Each number is 500 + 50 x the weight over its row's rms, rounded and kept within 0 to 999. Layers, rows and columns count from 0. Numbers have three digits each. The size before them is the row's rms in percent of the matrix's.

# gate: layer 5 MLP gate, 768x192, rms 0.15, rows 736-766, columns 128-191
# up: layer 5 MLP up, 768x192, rms 0.152, rows 736-766, columns 128-191
# down: layer 5 MLP down (transposed), 768x192, rms 0.143, rows 736-766, columns 128-191
gate736 097:545532572519474504572520612560496426395448484460590441429423516548533507530534464485530548582522527525483465488481481594486524577501579455521537560420449495513496549448437535544617530436475491
up736 098:517459455383537442512450476513569438478496496441505488491574536580609586534490502480519444477531537545518431552539515565476555576406496445477500564539440498444502509397567553532546373501457575
down736 097:440499514616518554474546502483553434451483592535474525561557467555523426507466494513494480492472399490541460487436517490505395353514528444499564439500588474460440558413506529399519625501500424
gate737 096:482477415435504436610544506507470429411565515449569562498500519513503439493450424495495587518440527455563456417525567452541565419440496567450491467480524388482479489560533528515489585510500573
up737 099:549511519458541492513530527550365556518516447559552431559479405462510576514472547587466517524453488525415450529444485580508494479506480605517560478557488516563517405456445536505566507456539427
down737 100:498457478536503473474468429454621530603479357503453501397525557542444494512548509537479505542462491454518553539525540536480548502467488581503502526422533594453540528463429516510500492422543516
gate738 102:500426442449461467642507465458513445483536509438528515509505508482510592521515463458519577520487435506527522540495443550492511435433467651439431440497557587517529595615416427503497466471473537
up738 098:539549463435548478520616438493389476435470521518510421457483477624466512449446479467488401439418484555449529538592523510432513567513541511529564531428498526480483473434442540493551540477500569
down738 101:479550574536527503514413571449464520486468509619429548513540438487580479492485570462573484541533483489452392373430411438511539466548443379475524501428492496510523519432528461463406506556525521
gate739 099:523469531433458535510464554532544533572508548432351431553532515502438459517510416469417514456544408564500441493494537552579479493560510507576512495535437521507491537500561526509494438502516537
up739 103:425460408511538561531529590501441536499486488555586519493525496510575519474559565463543497415445445565495565569639424494419484456531428471500442455486546581529460486495569510465540488462494488
down739 098:551461481462493541504415396519503449506462501490556439539422483526463485472517526515455497536595508485465540482556476460497495506550600572570449567470457482540552469570398562596459446430486464
gate740 101:517509562490470535491614557559603541481488540506592482452539437492460495443512464571428450489438479528474491457521561541486503619434608573609503468532487547468497547543435507467417458494524530
up740 098:357458492513567447611434497489470464512506495534514488443474484555508475543510470495486404379553571507439540476547567559489565516510425536495503544490520476494438466501559450450510475527537549
down740 096:547381410424539507434468427535494498539548420464486504577473575518449554523415531528537593495429515379561477559452469541550457503549447455468511486515558536513515537459498548484527507480514456
gate741 094:532593457518526490624460573498438455489551474572518461508415492574454570460534562488478541529486623429462506445461500342527444587493420495462554510529595561526499466602511573453442398486548498
up741 086:482503549481443489422515485481523459487499501489488527417510524556576443436426357520482469525549446527491526545596507498594518406500646504491508552438483458557464440403503529588482512485516495
down741 096:487547471492581376469533503440328423509505514506482524503557496550518524523541519455508521480447510530434509502460448427552505570412536474493548563487499414475475468522436525422449466459542565
gate742 099:526487505499529399557526486507505568526496434464536541501592646490481531523515466501542478461511508531536520522524479544517533511550490506527458509500512504521457560557532507511442401513488556
up742 095:472446493574442514472478560590451498473582568462537498536465505442583525352511495553491482551483516485529455493536588495581413455446594466565552467514517487516446469514489446520551531447415497
down742 105:494469502392530518503502478493526535492523454544520490518415584511522505454532548500558433507501457464501558493488557560496489510560462565555481550463497522547547555454450533504458564487465529
gate743 100:496488500482445534509523548439411467532504463597499501426492437450382420506401551496517493406482491535496506388551562449462517466540585474483535501508520494448617444505496461475466501542549509
up743 098:519509541483547524489473488574424328395480462533502462581498514540486558492521546426481550563446567460553531492560563557517612481479496579446527571377534464481512573503545507388375515546514557
down743 100:452550487540547413508426562555552530512515532554483497506429476471502502536517472503537435547470494474508506441475556543506437509425509560557530451623520498552486552465534421499473527454472519
gate744 104:506527498581437497517531509441485666546530527485411462460457503464523488533445440491501486474456578489452459500472406541622535542419526588575545525493502535529460511520589525493498473404377442
up744 105:565399484550494523496435544536635525442555527512462497385494583451553595418524443518476474524458520523460596499443451552432551513604431410599538496526522486541493434480534487500452466565467434
down744 104:448557507485567441549493571557483515492425459449572469515456474497529518631552437465526430535521544425559461523489494472505549451492565414409495482509428512478535539491475422586522517432558438
gate745 091:484456518457480493454564567536409498401500504437488548467479498537546537500555448477523657526545463555381400415508561503525496460434467526650424423511509546576574422509451501580595475507440533
up745 098:560498537463422493416532422507469447605501517560504527407546523430513436577458504504489496488555452587440430561485586549542515556569475474599484519437474436492495498476477400554531634479514490
down745 099:545527614489500359539576547545542459395498518361474468420450512569480440426557496474522486501436473511520520454469458501473526505532528513418485469551479527447574488503496541427503470433462440
gate746 096:428523633468492441497557389570504603542455481455524576432513449483453541528564513477536484486439572486476444500516499440499537457467499466544462463426517456509541525545428519480440523511525515
up746 096:488538445543523518635499591506436438451507432490427459559562577450513518476559476595411561486499429495520536413484454434554469533588490470451565528491509376559516482399496423516441549538574465
down746 094:456411413475459525434447432522550468450453500510593596498458514521447546584493464577502504511554557439525430526464478489462487524428503461579586508476493583447517508595524445467549427567587504
gate747 106:474585581538416490508498437532400524513568476515485616431546506484432539529523447469473477516478529468423533538479488468465535459570600498487423511506628524518568521561439604545578540568444509
up747 092:441543498561544579420528513486476584501548453580501455519518587511504456524526515522431521579566459436520575444468509491434499549522562572559538553468514450512523560571494628521517509483534437
down747 095:543469513417557416526498396600511511489440586472596534477447461474549510412555529516483509474515436488494529443571539451569572421477585439429388557578449431484537520490423548502616498488545576
gate748 093:483450488381516531427441470477597508422434522445495477432439539460386495424543501516522484430659531448587557567498393530440436482546506513478487490494464571468522435474565496484431531453612468
up748 099:506585519568546376527517506481487531539508499519466492520510485446481504537540492358584496507499413396524524466510575423515465596541480535515572515464572493492553515465524400581534510572465551
down748 101:590460502553614446492553579450520572461489451539552592491455437480548430544517565439467522553497563507455456449465514578424627577413544501534513562443492431494513524474535508467484482578584518
gate749 105:480515486442558517526508472542584549503477485486519591520557498527567558489405546439426563492450485431505549453415462472467542507440547505536525502445491500525443554527496556443524507495532470
up749 104:493483503513498548517471632403556479592394528540541420452532597480446584533546524536525514449476530646592451499484561473496565542486480447548515442503521515396532440502458433516479488422579499
down749 099:415466521450467541497569549378436515548497525503518523468559460530483414462576428494438465429512430454565459453554483482508501528494482480460439479657437459518417510471553537487501471487535520
gate750 091:478486476601507453571444440481446557581407526523512554423598543524584490432516470533505500475508469546558512433526504590534545520582669539566486592552510471493455509473503488484548540545477510
up750 091:488612538478442500538540505417519492531557516521575475448490510472378517373503466421461447588472504474414474523448498466436491541563386614483515417520530601431515496504485534569415494499473564
down750 106:445558555434574557496457554516450457494549516494414541517516552544516471474482531552480496486564425565456501476576479536567493460515537460549452499556533572478455475431420529416421431509594541
gate751 095:496498468583505557438514460491545529462530558538512460475378457438476539508389343496464545487575523445501442416413429468452477451534473558406531442438540451410483538447515460548461529535429494
up751 097:586561346542467464390601446571535480531605513462444540485518491500540533444515426542493621545489492493438492515456585369439488555498561550484560441521536489536683513503516490494456399437522533
down751 102:492595579435530532588472591542403535528442504545497495548482521478495474516521624486473460408452562484488621560456543508596468555514494509494605556512494517528467503634539443412589522502422466
gate752 094:558497479386465411427551480508532498479536409504562583515552457450528486562485480441558523442447478453523505498444444513428516440555470438529496501455496438457482429515424530612519490597400474
up752 096:501497440633573542447455513520523492433479472467480455520432507494529479563567410481481511398462495487570484593560511506511569465520481494544464515504402427502414508545526518560542541563638472
down752 100:475504505492574508459510519463567536488449537571569527395467519505521395442491418523463529538534612465463532478530451459471530511555601596419603523470529495524522628471458575492501425483470417
gate753 092:536542430469466535487502464474600533478465478507477523498532505445514528507549448476550484496533430440517532511487533495548513511530479461540576589357492516583543526553545501447485379518412499
up753 102:519531507560474459418455495534545487566629534514480507511522421473544499528462564495379463517501530498523427451494523533506449431535477430555451545527482439551507547439412590467624492479482530
down753 099:557449590483513558535522493435518604427482467473463451495515445466506549436448449555555494502483554518466575535521539479472528501502527473462582425468471531464503496513529453440404528517507430
gate754 098:559478499619491490446486382532438492502526566483411494553484450506484492510440468462510479454508464560519458505574434548572549480433448444527572446513556549529523446502494469563539538477498549
up754 104:597438522479510507527513590439531437455562503613567474451502640518468548477408471519486514602547482394444531631408516533387496466413560500549513497493491424552428531534542473536576463533491483
down754 099:497606511543452532445456492536500534492504499417435465477572482487570427523546529463433558494502434462507454526447425396424611573484441429506492485500559461420537491446550376522461499559516517
gate755 104:559509560493536452468494437500580495475476518563581495434444548486518469441531517565502484481644456480536535467529524497485568563427559509442519580538503483577549448427435479438543536506524526
up755 100:607407499497470488485596586512453473553470561532546451476507559522488540482589515519440548495527453465389498499468555438456478545544480573472418555438485464484528493516582555489461427450456530
down755 091:484528454563451524484488454472394540493540437485410581576488393525433489502370545395555426533405516483596514487511417501532468513493472524525571529548466561483443537470481451593461503461480460
gate756 093:488500474511545461496528596557492445436487473474414559502574424583481471503530489371490504437461426504425520446548539479537422475479526442514473557532512597490615578466468584515475571564499538
up756 100:423424475492562601465541475453519464513542395519476485466526522491396439592521520421491589551473518450441490453441473435518358489479512411471410457472553557443467532538527537482559427552582557
down756 098:592411484537486523489466468532538540490466583421407519573518508445494484468522565492504477465484482614522468464528526538523562363465503562540544512518441452549512492476477440473526580511479524
gate757 104:526469402527550384507496416398450471479461419537571499544533578478553571474440573516464563482525589472516471571501482507472571475442470495510525460569464442540501577533395515558501568402521484
up757 103:574525489456556468432497434507539497488438462418529438475479496517525492430490473533418444474429442452462539536446465474556513501455624430530500546548561387449471522431520459510431430543599536
down757 093:537558455479398476537456466465457436578515506535474610502530475522489506464516538524503520567439477464513428600527469589522526451496433515543467410555431490467399465488501498462543510449492477
gate758 101:548500502602540591464484588584576565554530510532645585421477499510587432520547525491563580498492456532497549529501470425485518504596417441388542397536472442457576480508422543518511504537499431
up758 104:467426492624548410459521489495494494413534446494498559491529473440484387522462503597492491573573559479428587482471544483465591451431459427563505565472471443505490527533478476505557519514492542
down758 105:473506490438389509578495491414476515465518506486412439525522437482477622436451509418461570510506514468576535433609468527547533591491410530504493449478439514588462504480449518430432488415487574
gate759 100:396488483468555471499584517557538454477493513533479533503527415487440464627534456601421553517514505442496424493536476608472536445613455448574537521488485499472513482523508568515518474514520528
up759 102:532403432487474516479432589565518518554559496483557472487425482431514514486431493470490585514472486427568540484529496436524402519479536586452432487472530565528400409591490596518524503484520413
down759 097:509523477437439466501560440477570494593483542528442413543498478431552519544522429416455618509535462454532484512533505516514432471469459441603504589565491543524466540491484498607540560508540519
gate760 105:533505598425534554533504577566549491446543434543412424498415473442491513520507473588455545507404474449456502513445539479634488620509524488559506525487515470538459513539502545467566497553488529
up760 107:580602462479452441452449361444455497519492562496489430501481516482609477434494517576444559550466519477439464531398418502504532538480512494483518477521516465503478471495558436566498581494432483
down760 104:482560532459561427458503519579460435478521493584550517455516527487579488582512499511537467418442467412463441628495487499561500584620479544539504495454581495392510499610573498450438557493494495
gate761 099:463567495523457467471495422491560611554422449415499519409466529559544526551487534524516551505468409534552445467394382531590382454527456388551578549485575515517476452464472493457565466489484527
up761 096:459510522411512589591488407426528477544520483520528467482552552524453580519514437461515569397410445447542462518523502500396532432427403456484503432481421585543480467548495522508444468479456467
down761 103:476461537560465421417538550507480493506523499494494538463542426599488491498516394515521523479621504461521558585542564489432445473529517573547407483604594507475456467489505535503548495540540478
gate762 099:575515465506423590442453464556527499564490553506457574509464469442435486441521522455464536481524598487562437542541474540544486501503452462537442568551514562553487489515496471473446545509526492
up762 101:418524552567439534520464562484570541552484452526417471528499558504521498506496409513551495459545564527484535488486421430579507509580525492551479480506494560514518435525440480474525535576446594
down762 107:469530527513550591519503512473553505450470463614496522505513484553583496500479513396401418637521444451476506566526556587519463446506451518524510493501554428494615552591502562505416469487462506
gate763 097:489499572538516448556442558542482628532512569454531483436609525579481434484527467575522551449600579484496497511507404410516508597475595469506412496521504484560455463521454524588427445516451449
up763 098:497548548444549532525559413495469530481533539500512424523369496478453506524457623545530587572416454535470551572520597516494557478489457552524589531537528431524520464483480412497426490568513464
down763 096:503461544565487527442458545482491541540430528481496609456551548566517477449428458512448467462533517502565500435522460528497509536500575470421437458416574577472434495439452576587497482500504459
gate764 098:465485481412503508465507539549564553569525470589535480399522452424434435494571494533435545458490505416517449406538532413582539572554456479433526507457560494443488503560482465474510610513483493
up764 097:529463560485465464418476504526504554550498550458498412510531499481552482544511455476455509512608549485523457480555496389515529562513490513375480497411471484509470462554491430564562507512477441
down764 087:489532436581542533502402494469447452513470499451520510512455487474574533574464465431659492451479484498514440555520499583509442458518499496687496462552409462473452431457494548481576473543544558
gate765 108:463519476424579444468437555514442525532547464500468451499499450453503429518630499453604544532512550551507419493535519513550579466568433412503579461559504556514441450449572479457535511430516531
up765 106:450479528491525448510491516467482491466559517443552569460458444425479471416541499528498442469509455546484504494519470379467468462491491483604550547575532487529462380544483489528483493561522469
down765 103:539493440525529418462426523481508533485500376494513577530497508545546483452509427476499556526484536421454448519607514524553401433493448495461535548412503545469399454552374488495571508539544477
gate766 104:497560516401414439498437576509400537510454436481455567445516447510493422436483496487476571495472454547533467382593466629517515481454494536436546560500455512531507484424447499411502431589511498
up766 105:580480501568562573520509484551548530495512552497505456527473454511513473524532578484491475442548562514522513626507555491627468461575517430530464459455472472463523407454480556493480575484512473
down766 097:495529460427527418480487560451516517649534475561465460535452553531511565491527467459454427472542474475488475518501455478454518472506468509438512542527443496507593523544503536376461493570478456